Part of a small language model's weights.
Training: a variant of Muon for these matrices, 263M tokens, 8024 steps.
Each number is 128 + 32 x the weight over its row's rms, rounded and kept within 0 to 255. Layers, rows and columns count from 0. Numbers have three digits each. The size before them is the row's rms in percent of the matrix's.

# layer 9 attention query, 384x256, rms 0.112, rows 66-120, columns 0-127
067:114129211133106157137072081214172177123109166074075116085126140095175143065149085069164099120172110131131081166159114129114158105137165154127098162198146143108155133106135100135106109119126122162108179106166130111178132127096192165113066092139145144117091142180122070162185130102186116124086151143133102130105109037183120184110143102116084085112127115153104189115094156146113143110076
074:095090168138168094155160125192178078127155118117115118123167067136073162170172138114103116100091122167149157161123109079068193150145145193093187147138136158163118139161137067137139117129088170154112108129171129151177134165127121114108085100092152149140108106135089175149123110150095180163137098107117142180153165133083176121199134123133093123078123061142135168122183081151108126066114
080:103097128118113162165177176157138150115130110071071089095132163140090123059106115108198143158115164129067163194119139187151091126158067127163115139151066144093180179119089128102133099112116129069154160112162090110227175131098146080182100151165103115086074197144184167166116201123167120211064165125111111095145126086145141139123142128145106167171110140155077185116099123104095137118170
078:123108052146209122055127167105116116099138146096146077127068121169130116151083119116104166121073172113126121053121139130045115045120110081119146067117167126148115144158099131131134148116151103093018143089176092121123085149131139137096154095172078143138101101141136123122079191094146168095123140109094094142126116150139098081108173142157106135106170174088097135091182121159157149141076
092:134121132137149150088165052190149103087139148051116132107201066113103104125113141129148117134128110166165102159127129103085109177158083093136133161140136114141130146166167105105150166139160090122155109145140089169148108138106145112084168176162122158171076168120141138129172155158141087187101072153143139119059094132053157180158176231089118151134071125130193105158138164142121149084110
096:122091207124047093181076148154199095146140097185096109176118100111094151136139138126130153147166052095126166132150104094191182190173181157123139154149146116120129111132123129076211137167139109122161140066182125113147146112119123088115107087159128171126165106093078120106099118128109077141133148125101096090092113120155164084100193167100129115129101121130092105124182127179186129139151
101:117111136116082108040136153178113103140174134099140117117149093181084172096117109107160154072135172180178170138103122121142151085120129120130155154079136098083190147109158100066144143141172143102115138080155114122105132122089054100058087138156104148106142116146103122149124149125155115127078136050126145131192059114137144104145111168112140115118124098085120101127151166143122112136168
096:094116199169098054127066152141185146091097131095132142104189068086097144090182096103085149150152141180132129159115135087127122140113066078105098133122087117079120159106137130109101143175103064099109171136094106155113133159109106131104126176094121132166149094115135173141141128102093088180151117140094148141150174116103121132092204141112177060086141126108092153143083122141102133129119
095:214114102116167108104115127112189113094067142108083140087153127158132175117156124125118106127131137112098138143104101131123100114091082158130183116082148082075091140095102152130084090091155064116162080088176160135112177137101177119127119122107221094127124073160130149203092110082148102097125117107100160165114088162052140098160122095129134058083153120140089102092116115123127086206102
103:139137159134138151134124142119098114113050187149194141101148099098129141148149141054146115139072123169118151132061095144140112107141076178135109107160124130079150154156140139087200159175084195125172179118095102086111078157153141065132166139120088130127131113104085124123089175112124104147109117148179097117099134160118112096083155074132131109117098115161157144167135206087114090135138
103:104149114154067105074101101080060081142135143140065113142138106107164132122205188125178116119107115170095172201164160106159183125089133143148134126147147105120071100114144126102121155140157181072152113066145184164099164108108142086144102143142080138114168094141053133137137120097097057167095056097113070154131160161101108064161122052106081136101135153100101106080124125118152121160167
100:143095096105147120076116161099110149119128131065159113061147154106088144173122122085173115127146130122103139123139139150210071084096108134087117044114098181118130088136117144115088204135116185153082134101126120079109117214097147130160147113135127118115182133123163151093157163183119150062131164175113104113108134061123140162114219091122125087164114130118144138101074114164178114176142
109:077135130134155110116126154075149152131153183083160080160101144136137145132075098124117148159118058197078114109104136051151118118177133173187128153133161111138099139112118181109094122146175157157124154119081116101128074118164202119178148106094168121118043171127160128114113184121117117131123126135157102100096107153102128149156091099120162080164145145200162069089133116137124117122088
106:152199199101091140128161108175161077147217131176126139137179142121133066151122129133147126137089108115165118057142158158166122131155159129177124096141165096099108188128085144137112201132099100114157186095085113107102122173143175129122161121169071117147094154113124136103159104076099120125130082152138182150085149092155086107081101183126049093154159149129168117175103192084144168090120
108:207099112148146136111109139207203113087133092177138137063160111108084162139131092149178109148126150096089176122147084130138159138190099137166078175121181129021134165151145200150142127151113096157127162140148082088190105112155117174147106104093135147163155134147110148150022100149150122115141156152111131158138144087104124080070118094116134105147122105143130105185123086130139115137197
101:106118185166135030117121131101085155133111115073133117186077180101203141111107121168091138094146060080074173171158107151131083151096160099103097141124121125119142120114130166101106101113153100106176099121141171173071116128196129133129156108119139132118151104129140111193114117179123166148091166127147136148207171135139138152134107122130141041151171145108158149171148176148126109110123
101:087152097103058162111109136125085192188152101094182140172131106154161129176152178158147125103083131110167158106165138119187152117140147132145107128115098123134109071090107129086097153086125104140110116079159145163144150087129110136072179073120083160138160129148088095104172153117119083149084133084098123118140056186136143037093137113124082206112119145123135166107116126074119152157072
117:180113123122113083211117170092109136140111146115076085139085124098142117085168168187124069140163145095109118190138126125154094164127133119212125140094152144115096097091139110094105104122128100164078061062126179104129145126126094124114078119113160130168119074167148138143107135160134135136075052163085196110120136154111138142132068097138104132078168137132087097076143098134106193163097
111:111105128177152141200120128101149208151065095164217113132135146099174104100127122143149140150042076112157179092076159078138078137149103147140153163136215114141136181136116211127108096099128085139156157146116119097065106112144136138125141083071155114155143139097109134130088117152086093155128122105167156160102091143156106170159184121133150072141172132081114120136169182127171107082179
107:099210159135068188172175057151125081176135161168087136095124137125132161137091051123115105156156148149115129165143173129110100100135184111151176184069136117130156169125128134085056102129131176139131128122119130129167136164141134105097085158181169193152106107121127128098154110140150139125156133107153135121161090127075103080144112101106109099143110154116182093128130116163093174150087
118:078111083144184083108095140116079072134151137104097149150095097149123146070180082099113153159062093140140166130048147125096171098145086126112176113165187135144144175148105112082114096174120237102158151145100162151078115073155110142090161092142146141173044108076134139145076158132134180161137107143104087102112096102119141070125109082115129112160152135126177162182162134129046142091076
100:023137120175128132119112138111144125092117155124187105150139128137065165071175122154171117099120128162123179149066179123152164116172109080126145136101091119118097135136116122108110154107158099138194153176154100130071133134157124109089194098115168048128079091129112111145088142159124137159111121057133130114146134158133148101095198100155188143131087124149130031107169139138084163103079
108:147109136088112084098145141079141121113096115138107112086107140121117160155154141136148192137170186116147166110127047079127109174062102163123175150055075119158145102138153125186058100134155117133194069129194149129191134115110063114126073177125138141111175115126127131123151099118075075176110151098159123138166066091101139131109123165140121151131178073055127101122129141158167089114127
110:156130174113054149150039143181206125115123160155125121095116150102089129125103119110106175103166160101046113079136133179095138111093118092132122130123117140147108218143113183134199154143057091111118137171106078104059161046186160136168173148173095140099104130130157179128107132064123155116196181093121126132098186097135068126149098187097147089070095102091151150153157075142129121108141
100:062139112131125127071175066091119111136086126013178135086135140149144125178143108128168107119106129155125122084118143178144130179165177158108106130137103103199102100110120145161143180150122133146098175137085117095157122171097161136105127117146120128113140151091128138141173141154098137108155086110169169144074120158157147071193155134095126107102110088118120121175099152139086117114208
105:118120213143150131156210118128098173100097075098162146153161145114162095186166126098137155162059090125111167118145143116099113094123099121171160133095214092135096139120105118183130163090146160125112130151145171120088142200098215157103064102096134185055119138097137114131144154131103102145107159163210034133130160143138159099136103082121132139099135148120123139128120156096132164161161
111:139152163104126105140156103116115159104144128232136116173134159126143106148180120075111093107112141170150193146118146151203128166103131165136060092153179119148061127115053112144160122118151168156146136149171116144084136139109149161145114096127170142148095139176111134131148084110091122130118095099119117125170079156109174166068110085132140152132153118113123153058197121040150137186074
107:196165118108122135141096146129104102195135106148132159178154109070135140223143169150171123149135151063216128093161097126158136149104130159077164087130151113087165109129134140138128166123121129134110108089143176099119159076119121074106081116103164160116131175173166119157161151088129074124130114126109117121059130152128100100083122126103148128116215138101151129099107205141119180090165
110:115156152110114136116083135062124128085127114105072122057155079097138159109121095123126155117182119099105158091152094157062106121138117148117124209169145093134158143094120097096100141150089102107156130112091071097189118149089114115094138156130159155192086193167090118173091193110174129128134161136143111101156127109183091119150119156138146124135146140155118163201104097129133128108145
106:125131176150151142150155100127106129158126153217087149147166131100187123150075127137113122150176082124196135125163118143160054146093123109136088094158080113055069138136094083159130216131162168130167123112093085163135182132147122116168073078151098158130083101144133153101120079122101117079100152099138096137189184120132153180171133166111097069159101112105076076150206149155163103148116
067:121139108135110114147123137189181162174120144150085153098203165146108147087113110099096121144108047116216156111054149116098156128151135132098117103196145127150069071103118149139106135134133152101151055126149188127133131104110084118071149129065125105144122162174119152150075156128158132150149088128173143182117125148162077105112178013151147156165099089106138152119095127179096088134115
065:139130104100085095154183106196110124010175160100133108128143148109207123166094119171145156141186097132087056109137108140128147104067162095129129111126128154167097155104137158141074104118143126133137141104124145106138100202149110149086159146114120125175136128112146139110147125163118192092160143085135136114174158123129083189140168196128152120127118131076167091100083035070221108120192
073:126114133125127155131126173162136070175072071100135134099122078148155141099123064112169155129163098144152150116150160093140094100096124088210128143129111085128168127120112186146136057108100055154153111146126144152076154137156108097149068112127090107138084151139170157130183097172124124113159139140143096138157151083098075104114082139132215151130158127156103152149112080148153176155147
070:107134147154184166121179167144122186087188110167111168107144105175169098122117124074151087139161088148148135112155086144101108135156127144083128102129088145096160120090112113145123110151086208071141099113087158139064145142108107148140074100104136100149140135173139082134128079108152175123066068149100136147140134113139170190107108148107159152058111140117150095161098118073080190145120
079:149099155144116106145167146109123136097119109114152074125147101137131073113089126079100133139133096140093134139141149141153081092092091144182170123110094144178106051164130112150081144096143131125150091102095116165183150156187100111160163104139075103131147097143137114106175118162151146075129130175140146158179141159134115115176121138137160078136089136094196181105115056125133118143141
090:099092102152124117051142118155158130135195165072134097051132131145094176067130143128140143112117103148190156164107110139117088147153056117072154149116115165174231134169155140124132147152102139102167163127155124188136150107081137087109154139127122166145114059146103149162126109123176094155124105116111105166089149111125168137125088129085094152125062151129144145141168151152084129119086
085:156162124089059162138161092127157067120155088181139113087065110113114154127123086064161208097178159102113151125175068128102042156119166104125183133136136099145150038121086124130119139091113112127104132133111141098114138135144128187136084154135081140117106190167135120153105135143122112148049150117133112103143174099149161133134130116122106128116088100140088135129145115144126133130098
086:215083118076119180142118125078148159168125102125130182121067197133112104188101050171118166131098049094145127116147197117141091076140134149136111105155233128146118213116166155091118121122136184138134137147122131111134152116169103166177124095173167102108152143113112152122101109143115172119160182106157115111127092148196114150159086155144145116205114159115197107171121118106121085120143
090:123067126086081161171220130119124091157191157095127113177047135145090187095112082123096110117103086159112143160100143102095077091113163177167142140102096199133163149110112133106086134145108179127178158140100133130098120186157073108121074133104113174177142057129159114122137130136111171138088110162126149055194131083093147070171076133126121152138109109125087124125129116108081130105138
095:133169138113037091149155126143173113174143135146143113119147077132098171150147132120147143090156128134120118112126087102129116121117125136159152110098163062122102150151144072097142168175172128128114110084169181126117203160151134084114147137157109155129148039140028127111144084177122093149120090155165086141139149080137168071182167136078143088138096114107118106138132163112166139148175
102:109162153207161100057161115119141107115184222149101143074149117106105103160152138132110109099147111153118093162100187138174131115097150114113150131093172102134139140191194122140131159195118135120112110126142179121109171148069167105117083181130127112081174071126100195120200132184109106135183090164097161100117135149116136153173128165070133127128101121169139178104089172087119126155106
092:169173120127100149181181143115077058103131119184089095091138058161155130114145140108093169135137118074159194119101121120126114126195140142128112151127158125166083119121061085093086202096095160055136147152173156139159168130108121121100118125124068147138089116155072102120123069148134149149113099111096083088066112111140146036120101094120098174169134126165154090086139063136157114098186
107:075107167082116110098173070109140107122159121113122149188132128109146125148114132124172142104158122115126090174171127097136100104071158135107175101103067117234132048133130116105118115060179132160178053062148165118179149160131094131119155070144094173137162135155142079066170097125110113075142103143145106078163199114114118100201133098120104121126054096166147105128111114122199123151158
098:133132142134142127089169146125104060144157135104083120128194154148163150192141080187164140136101156142089078172089150068134114124080219104141130160073131113173167081112135097165129122140152153190090138168170191107096132090152116108108161166128150127144068116148088168040125183161085094099155096176112134159145099158123155135120106113113093151094156070112137102119140150159129153061171
107:108135130159163057107179125093107162084077210048064159140089148140092097139111139177130146182084174139130137171133125125074197161132179119136125122100119157090189070139151149137147074152143135109159067128105142189133149099134133191111120178081147116142119103129144167093100149094135095120080114136107182165186134114128092126154108151120121145133151161149149149072128097168112153179123
110:096171089091214139187162099100069132163084098126138158129088120162170079117109117074111144181160149144162164109134108153101168157177139108089118119135075119143143155157107097117104119098123114052148134126118140152146179125106123150122205147102079155101122199148119093165077121113126121157115104105113112155077086120193113152144099246165188153120146148130190165084119159098124174103146
096:156114112173146149139144133121068093132176168117157107115162044164147112102127153033143090086125177088133109100125069149147097139094115105110099140161091126153118130132164059070148157119182109133092207125145110101103077147120157137155119189126186138134107072202119128137116103116087145165155121139150143102155142135146146110195112145113174134135131147149174129138108193137136095086148
119:018130132135166124056082148131062120116120157137134146162105150094167125154166152147078146142143072098118192140139120164142116093138109132105154107204131126178147151077091171059145119117090181084145102182156089126135171113099203131217102158190151148113074152098099131104075124105144167169155177081090151134102133136177103163135115096113140136146143128137149207146152143153126113138148
100:109103115156124104171128126140184142085139083042162169143112155153136138106150108144164085106129118093068132139102135128110119083171163122175184164160156113182169149143120115147078088156127107121154107169131108090084159131124123156191173142151102154121099086165126142112169126183141112136134123175172160193122200120105116044185105077110095114131130120151116160137154103148107138112124
105:075109199110109168163085100153123102104131144157039151178188085083119131150096161158131142111121162085181173158207063151111121117126136110167092133086123099148146106112108121120176106095129166082134120127135144157113136181176127183147043136149121188112064172160110172143153131128168109107139076090095171121129169131063145104165104113133048106142097102106050122147121131139109171098088
107:148112151128131138142121173091133183101145112072154131141111104122188140175123115141135146124150099130166202123167095122127142080156117181097149156055144118129120109114156155112146114122130128091182143113166187108111126156140040177085065102114130161111159118106122148180177140081149128161110131166162038118133063100154157129154093127150119097103173128153153089118131135145132059129126
101:100183090142132113032040145101148111120190155081171141099097176110112106129187101170137114111176096139119131092152152127130186137151132134135152128086142135106113101126120150117140097137112132122064133083128119170086084091094123133157126041143139091150137129153198064131185159116118148115103122166074142121157131142138139165123113167147157088134127163136126108166166128083100099111110
101:068129063169124207087147109102142157119056135092136132178157124132146177101146083138130135094179128194153176145061139162115096111089133127113179119146081134091078148167173095087165116079135105119179172118135114118107120132131054121115125108110141129160126124107098114131180122129140139121126121148144148109161083132150174168204124103179160116078136092083157102115167155093160108138186
109:060088192098127141180099120085145126142105082064121128125091133117139131147161160082147148151127035219168243063106143116150119150181084177098140164162121157085190103142126142132104146098182139092182116113110150062114083145131124158108115062104097142119121110121147090125082154125129164127141109169140033126152081126123164135135151078110105077135166168099123111171133137110131065141113
114:148114128121079060114121148137144095084154171210062151133134110144156098114128181146058121124164090106131099109184131155100210181165150123183037162106132092070168166111103107094187161136154087138085131097068095160111098122124175123100060103159053093139132158140137141156148098109074125091114154081123159122182128103157130125086092163134153140100155172125107140129143108145104144130110
# layer 9 attention key, 384x256, rms 0.114, rows 66-119, columns 0-127
078:118110152124142177063187211215079135133105147126056135091131100123089131127075109108135132184156113068129118086126124144143159122075160145067160108129134166083087158148131094155125143105073108140181156119174120116168131132210133136187148108102148097155136101118100163066130109160103144104111190166130111175092096109139122164123124097129138182137168143193127097114181179149140131135089
082:177082130120117163209202121164110134081196165083127048145103123192087137054153047069116117097131083173119106134094114138124136169065127119168164086119117097144123121113176111087122137125156106123140102103122096111094122181033118159193118154187124116139114154153139139118158085128110117140074129137086090167167074135130151101186137121137138090126102096088125106130126170094098158154128
079:165119135130126095137192141198075146137133155073090113119146164076173150105055108108147104168092114191127154158124131086130168109140145068111127086095186090172103116107119121138135127104115138091141101147138158159115140154146075092118145087134077122193105132146084148151096160090137038175056177138083072143145146150158111156115127124085087119159157131177117129054109186143110146157126
071:102111192169105160132128121165137126093140078161106182152198172139116182132156149098136092097095144157132079206150140091136150123139150181184237097135093102113168160137115104166131132096170106158117113079161097158134134167173087081137155125155119157168098082071113114125200102134082072177168135111115140156173149161128130145144103167091199112041134185145078103145118137129125125128107
086:164080132136104144152174231164166118053146076126093126159130038143096149168095135139133127168044135108116137140118097144080130162119142058140161123136137184107114134126102159146111109204172098081156155127080144117096109130100117158135089087149093156164099144134171118105185055134134117155133079147127062112063118118104148160106050186117108101023063155100095118165081124186145125073110
083:093124113102118126093171068095193144187120138107079137066154113106087139087128105130138146104169148105062130125115147126128168149146122143161136132101207139090123144105120145142181140177151110095095088178136072148164200179160141129177167136141127036161159153118097206096093139128132099109106188117140098116086114138108117051155129102126125161154136091165136145144125150151160110069112
088:129074125104149106024102033201146133074131150107094094061070137119129118166130119078169163144176156177173100136114130119143170151108131089078133099102144195132147135080110125130184088174181141111137136138110083157131157084142143117156156143100128116143156134161115120150112086171133115109038166165108129215128127145153188133163125098100129103142098124135146126077148133115058106138094
089:117113148067157172145157118188129123139130129112140130119103051156105115083157124075134154068180138139058150146100150123086111105157095149084148114113138126138169141184149141124143137136101131127202126133082164137086118131140160052134113156130133174136115091111172138095109174136134089135112128072138065109057114091099123081135130167147125081158126119135143103085123132105124151161170
100:142116110116106165113134082140152152152090176111123122143148094138083127136158119078115118088154119135100171139088098143086129136085127162118175155158134145097165137152107127131084075180161104059115085189114126123084157082093130090142133146135113135143100118136151188122105107081102152127158126137131174120088097111114082142152166129127157071134046088097132102118201117138088097109175
099:182117107103157118128132108115159186104122106146123145132126109167130120128193111155174150114109100068132139048098170144115138084176134119127173119112105145170155140154154114157184206180104154055090138167178125071146168144116150126165165080127113143130115109097123085132087122092107149082073092108111138140101149127143132150108123128123150111191114128170144116131170163056094099128077
099:147141140145133150113201110150129179119143166116132148121117118079116115113181105097175115149172142124118109133078117091144123082182177150087095117201153106126129118183097101146136119125124177166171091162096143117100150106129188123161151132160131109139165160087096102142098138141132163112153146106107133175070131150135100093125189156145147093170043003167135112059104163125126155109029
101:116114170121120109041060169076152193147090141153098138084113161134099131122160102153112117108129091117111165120139129174106110138064067130122093086159160146071067102139118052127174105182101125113158096102147172132145153193093187165152142075118169135166187106119141042170146134120137139072098126141075156162149137139144147205201168134171189087139122137126149112158119106111117117132149
078:103200153112113131103103095106143123132102134164138151127072076184139145114196158123142176107107124187107121070142099102145107172160137119115149133189077165083160099143148127134117092089162183080097097133154153117063073118084112076114110109148114165078070166160154117135105155075126167170127113134158114099097128151145123188164052149122159114118186167162105084170141149162082170182097
118:146160152146105144208116129120142070068123058198142112103131131120113094129174090176111085164087135089099112074089159168111121095178104163153092112103112145143088158116158136132094108153060077159072137116086099073135102142185173160163135128121130069137119184133104151079174131150154125135165122164106111059119150164181179131072090163138127148154181130147087166171105112080145097105114
109:160074114131142147143116143134161142117070182112096170108138116125114162136136089097196164142059129106123137131141104117150192142106102137163167137136185103163113208165118105123177103104151091140049131137098123095135146089115039143081144152113134141164177129142167105113106089110098157182067109149115112084136150106149125101120112075173117073138097103094183129093138087195147079065162
095:134085125128113109153176116075060151118065111150123131102146162124109178097115143084155217103155125132090128118112087119174117132183155093158112132115136150148121146104150136131140103129125138146166127153123065140158120172069038099141117096076090128144186126141138105174206110137080081070124122100203140132157126154183125118135144140075186091083069099197116107121096167120188157092118
104:126081063118139128091173154131110143129125174050171100150165143148180086114053116129162157166129133107164134157161083082163146089110129171140114142091053114073067093145124088141100066080135115151149111163083132154098128117139146115111150187119092128132141154141123141142122139120115124135130159127150121117212158116100163188136097110127112140109083166170042119117089133126100133180167
104:160102111133140074192107104105130116127164130112176077123122119146158146126106176159174165094152130083158081117081144117138101157152243109128149160108129127087117135133059097140120178103166155131131089071155099183089116198152076166100097158112150119160116077122155078096196107112083135118098100127143180107151082085104132121176080108148106095135175145114093158106157118114140189109090
103:144154107120120089128107054111137100102133115131147168083129161120128113104211140112191112169165121166159124092092141116143136108123122143150222101154215133085134137153184107085152117155139074108140088116088100125159097057103115121161131124105112122172150116155081122200085144193067170146098100142157124147137179124101123161140190114166162117125170089151144117125120161048187114145097
110:124139112162195160153123123118124118168151198211157072139163062125127198136143101110087139091129122146176150125145115089097095139121141123116160165107071138108198114110102136129123171129138181120123143058126118137074079200191131132119108147126103212187159134141135159144178128157127074111193105103144145143124066121129133183111081132089093167131102165115085110147168070106111175146101
122:151167080155161146164037066106151124157100149105122145132152108127145186077154140104184154132107137152104145116117115151062117112197096193095176090120137078157136105156125092109178161175113152135139121170114080143085090047103164081118166134147159083149159089085135113127101179109101160116117147145111167101120133109091163125114149084189175080152121126101158156146184176111066122092073
104:118071099141172176075188146137157120117089132146139147087158155125096164116085129145150160118132122124109126149093093097110128108128091122100164113146142084073105151166095129059112142107111098134144153151106082138069113096150144116133139153195105049128097170129138113125099131128120204164091084116126133120131082178145130145195141161176111110161129177189126127144094090185091126064120
115:145163134108125084104176148089109090164140081122147121170130169111129140158119100110141155113137074093163177151128073073142160128049135154098136170114088104205162078146097134141065115112188102170153159085159168118113151173179105077122150101201131160091112098182162173175132153110124125136140136073170112111138092084105125155150083111114140115080105134121153078130161152140185158156161
112:197104173123186157159131083141143167119115153106135125087086124161133155163146135089129126136192114134143101089145146105116107113154122137171124072117066124073166181116150118088140132071139146123124097177169135088047156069148141130086151131152122107083110089160131138107074157135098147148104170108066122181178202165143101134136094158087126125131103089111077150147118156101152098080208
111:120168193149172180073137117063128107125094104201154142137131065134143074117121126140123149096102090125159157144147163110066151106200078114094126108108098145178125124106168143143053119082138122189116201116169128095135112169070186139084133151195110155108109085125149139124125182071163152183140103088160083101137166160114147156151138119119107137099125138140111167160132114144092154186185
103:177105092117121115111101113142070122089146080149162150094167148132077069178127176146163149112094123175141163126200157037127173119111091032133109064174151102205066134151177129104126093098093099126104150123110179121100133106129101147087144133082065141124092123126130177151101182134104213122126082144144141130138108130188154084170203169122125179118152177131114125137141148078152186173068
104:143108102143167139064055123108144204037142159103146109214150158097121135115124147101118115087154169095148088154136117169145137159078163106174101130088126133119096177184096155161144085186125064103055107136169126159102119062118135138138112129114132114131097170122166155129129109088156148167138165130130142085169097065114142104123090130152110168108130160105142100142185099109092087127027
105:129104153119110125123154139131129126216132108156121085132088149086125065201123148094109097169129092101137143164108072124143081136130152099089155088140100128133150105052178148129092105143116113153169094130166185113121088138139104131107075143102076169086120203144098136122160106099138063143050110141100104077121144163151177164110140120148109151132177188123136082112076208162160126111127
105:077144166105095159155176059128142125076139100138097106124111132142175158082127123134049137107160111121114193111135135122116119171213134162178162153156158188145171074121092121118199136167147127086150128170176109157106133106085085150123117146141200125082095169114088130136170173099130110141133141074112090123125135108179128149175099179123108141169123128109084145203074109101089119157090
121:135143156139145145110139080138102118114128160200085135108227175130177197082139152137040119134141133123152150112175091185156081113083121134174123101160069104090113133124103137142155194155098089124119146092181152074154166154110143090166043182183125162103067137099157196141158088130166128110144112116178138156162090091161104176209137151146090107098119118117100105137147060115075096152076
064:130101098121140151174141191186131200193117156148118136128101173156130133149118135109121175137143129119101110140117132130105154145122134144123109126162149117153124159134147123082121124132093125091210071108169155139182069129098155112142124083062124100063128133115102146134116169111079159165122131229182151175113102164169115129096080145118122112127124112107114136136137128123088167103155
081:129168175124163083102130155186115166141105135045106163089087074140119110129110134136160117138178102136140118166151135202138144119077174099063105193090163110093159147154179116089167110155136034088109081130085151103102192140130118093178147119124102052126143122123102166110037128094087132077147098153044134135103162085078118118158128142131116149172114056146133119063115116140139098160120
079:142127170130107178091109133109114117188131099104121099138101114135138156128129168162096135086164133134119144108144095098158168132175114152152164077078103111125121107115172167056109160106104156202080114148141149076128143144140094198177157111169126079120083127134175142113080103148147201097000155138186112153177079108151121151137122090138094127138105119167154125136123140146167137111133
076:135136114065168156143170079206142126146160146114105119117076113149095104107158184190164145178128148120117101098154120143107093137063146089077088120108167066140147123111083134193158114121135113088178155090134098131107135103194107075127126075107092149150132135131136087101133125083161109067127176139151121121070142084151100061132156055162104106132057128149157118063117129121137075125119
080:200130137077207106172117119089087120102120078148126114112079156117144125189208157152153090141124089156182143143179146189096156118118098067065115126093132119166059083113117167099129193071133111113159074098142149161096116145106124130159137121126179091129116129147148149131036104149113102072080140148096088113134087090112173101157111114127129124148118130171083128103076023134092144148054
084:170085134130171147119168148173135127142130189064059097061096110136095150123145089135106138110137139125094147147119128139113072172155102126114090109102138145111129117133131149190123143179179089081190113060122100165147158122168090144131118166103125107138135146091164179131187141135113125097127163176143097150131114150121117116160134110139101099116106166112136085070130108171167170130101
086:136162147097156123167175158084110150102181121135127103111093102115125171139141099132165130103161131114114113045159151160193141105132152142168116117152187158096179107140114091157190173088114125130116149051172150166106151177132096125105116143152108132088134148143140102088121089075143175111088101159144153159136164097137128100159087110097098053113131171092172125080095078133124124121171
084:133133134085089101130095128041170140204079136145187142134111136108148115159155137135142139169138123104190140073149120053121170161108143119147111132117144116114105153120162118085197137123100097124130087163139137083138095125078152183115101073186157097058133157145111153165121101102121150103117128112164151107107119109145139162095078142094099135130103145134167094172147116081149113124057
094:086181180104129152182097137134121129089168055114118101129070180124123088150161135149117163112134048079172077087091093149131130109138130081125118150123126125185182073138101157073119190134107157105098137078131183157091135132148100160110141102163105121131179091136115128103096090126125085136129106179070133116156147076107118144089120117123101194167191120152074147120178141099159061139091
078:155153155155118117095158112191206158113094189143068090074111108118160157088126120154135109120130179160066142075161098088163084164117148164145114084132160174102163126096100071096193120143146184151135096122165116138127188153142092134129102151145204126110150123092083156046115129116116093121104142097161127165118187142141139093162160084108188061123091097150161131137113158178133136087121
099:061152104124130090132088093081103136173167146143105122110092138113133162139093185125132114127143197083122175148152091183144088166115174148108140120120133135144117095166184138082128104092207108167172114078117156150100132144151101086146166145151135142098105142132168094131095129137159117091059123071157089092110132113159103233159101161108133125086069095130119127114209184166135135075090
102:147167115141138133132111142116148117142153126144092097153124117143143122165165127161134094149036102097073113127154147148144139120169116129134091153158096160144113073118112179164101090094102137104078152131119131040145150115113116118120148119129182077159151159098099154115140157133165190150211091164146188087181147111138133136124104099108133170082132140042113120128154055149080141127081
102:135207118128126081131099154064097095156139103200148133162088178132079100135087154124125141139093086174127124147188140125174128143127177086146062155120148134096076124088113111122091174091093095157112156145133157129141136106095107097106102149161098177112129152117127136087114073097122106181142126123159133073179170115120103130129113160127139182144131187154123116111168108123095155136169
097:115152164172088130082120121085143166117151063123134143124093159186125118137184130119143145141162095067153141093097091226155101161150134110131137147107162136118150092103115134067107128099101087128118127140142069074099089118100170113091164097130137065141117142170175176108159097153143167093116105154143118129166142145132122137099167117162124171196164128126098144117096162130184080099130
102:098068127156214129067141055170101173111145133098081115066134107136174103121125119130164133165143174153097163134088140085102146158111126141148156160106180095139130156123135153148103102176190159083177151108133132157050135089188134079074114162123115189136101098120131130161169149108164103136164174087125134096113127116142118094169104175146105068127111055126132128078141166140117132165162
088:100109131158176116069097109105116113131134237163084081144103135151153102124051146157037089104130111118150122139087125136195181195161146125155106166167113134111151175062061172171079156192150079140095167173111119134205126142083170093140159077097098111091054178103120102170162076058162090170122161127136143153136139130161138097110104119162147151118195139158120129105108087144145164108129
115:134160180144112137170132101132124149151142127133104084108132118105144106077083085150166101120139106108113107108123125097149132080135149138186126179149132127086136137115158089121061098098165189149095077130153137080153107097087071171105129117090141128109174113142075153129130091151119160120130156210106161155146137108122164125154106116092145162137070153135095153048127200114122088132103
131:126165105058111123121139104100094111127114087191136112187087119134218130103152175057110113094188086127192171126162140113154086083179139120120174051185126163144153153097106148065180167138135166131139142110129123122115162098130201151206144050160100137115110122149094085137101105114082215156126107099124141169146146119154136181207104111157153137116163133116127140154124170120135102082100
108:180121099169126119160131074096110134089108090053171103148140128158112072115113144118166151082181086134122165075139052132141142178141154101109184167149139093133098131168144150088163126189131130203124133133148063116053131088117132092165157146154140200111119119131146125106084105119165064165164052097068163147193129083131154181214148131150107127111127146158123159113171139167126108151172
108:121120165096094110152154068104089061149095100125081124168130085114124096106087157166134121099140073100127112129160078143162075111151127126114111128139150113131166114127114141178124146048174133143128120129110120124052125123194157138198092155105083158019159180141122102108154108168076094091173214110144128106169111086153104094175127124089158135158139116064143125147123106097123094123134
109:145122142125133129172134100090112129163075114128114147111106128067127121135128181065171177098114082124176173145139060046143106100196130119087096127113114129157108113141143116114141091076101097107155133136087162127106128173111066139110077102112073121134154117165160092128139105131098107141067131107151107114139105098189166166146095116150229105116116091091142075088164136137145141106153
111:102159115088166054138118083149102144069140122189166125150088150128165114109167045189103139086167133159131125148120103155104116159109170097100114101151109097145086146135152187174144142132154182156157123093089103186110136109175135168199158093092114099173094146114129055140105144158101144123084148143160093092122146163105189111100157125129194133165160144158148114124091153122074098138105
103:114109148164148173184066177122167108057111090118115139016115140146140154107203152104078132109117124152152124110105092123069078096110110098082116136199049170138145086098130147088116177142127167101176152083154080133115082165142095085126093068109091138131137139134120101111132096075170172130141105062124120123150063109115130124202156150162154140137130118128162150114122080049106161150155
121:129111094087135136203051139136157051081104141147163156106195153173099115112160116109158128108091121163127222104122149121135108087103107177115155148171103134145144100226152130102089128152084100085176093108083116098176081121079144126122105112135106166145106156152150154158153149134088151159142090112123041116175079106138062152162103172166130084116116129111113043190096141070124126105151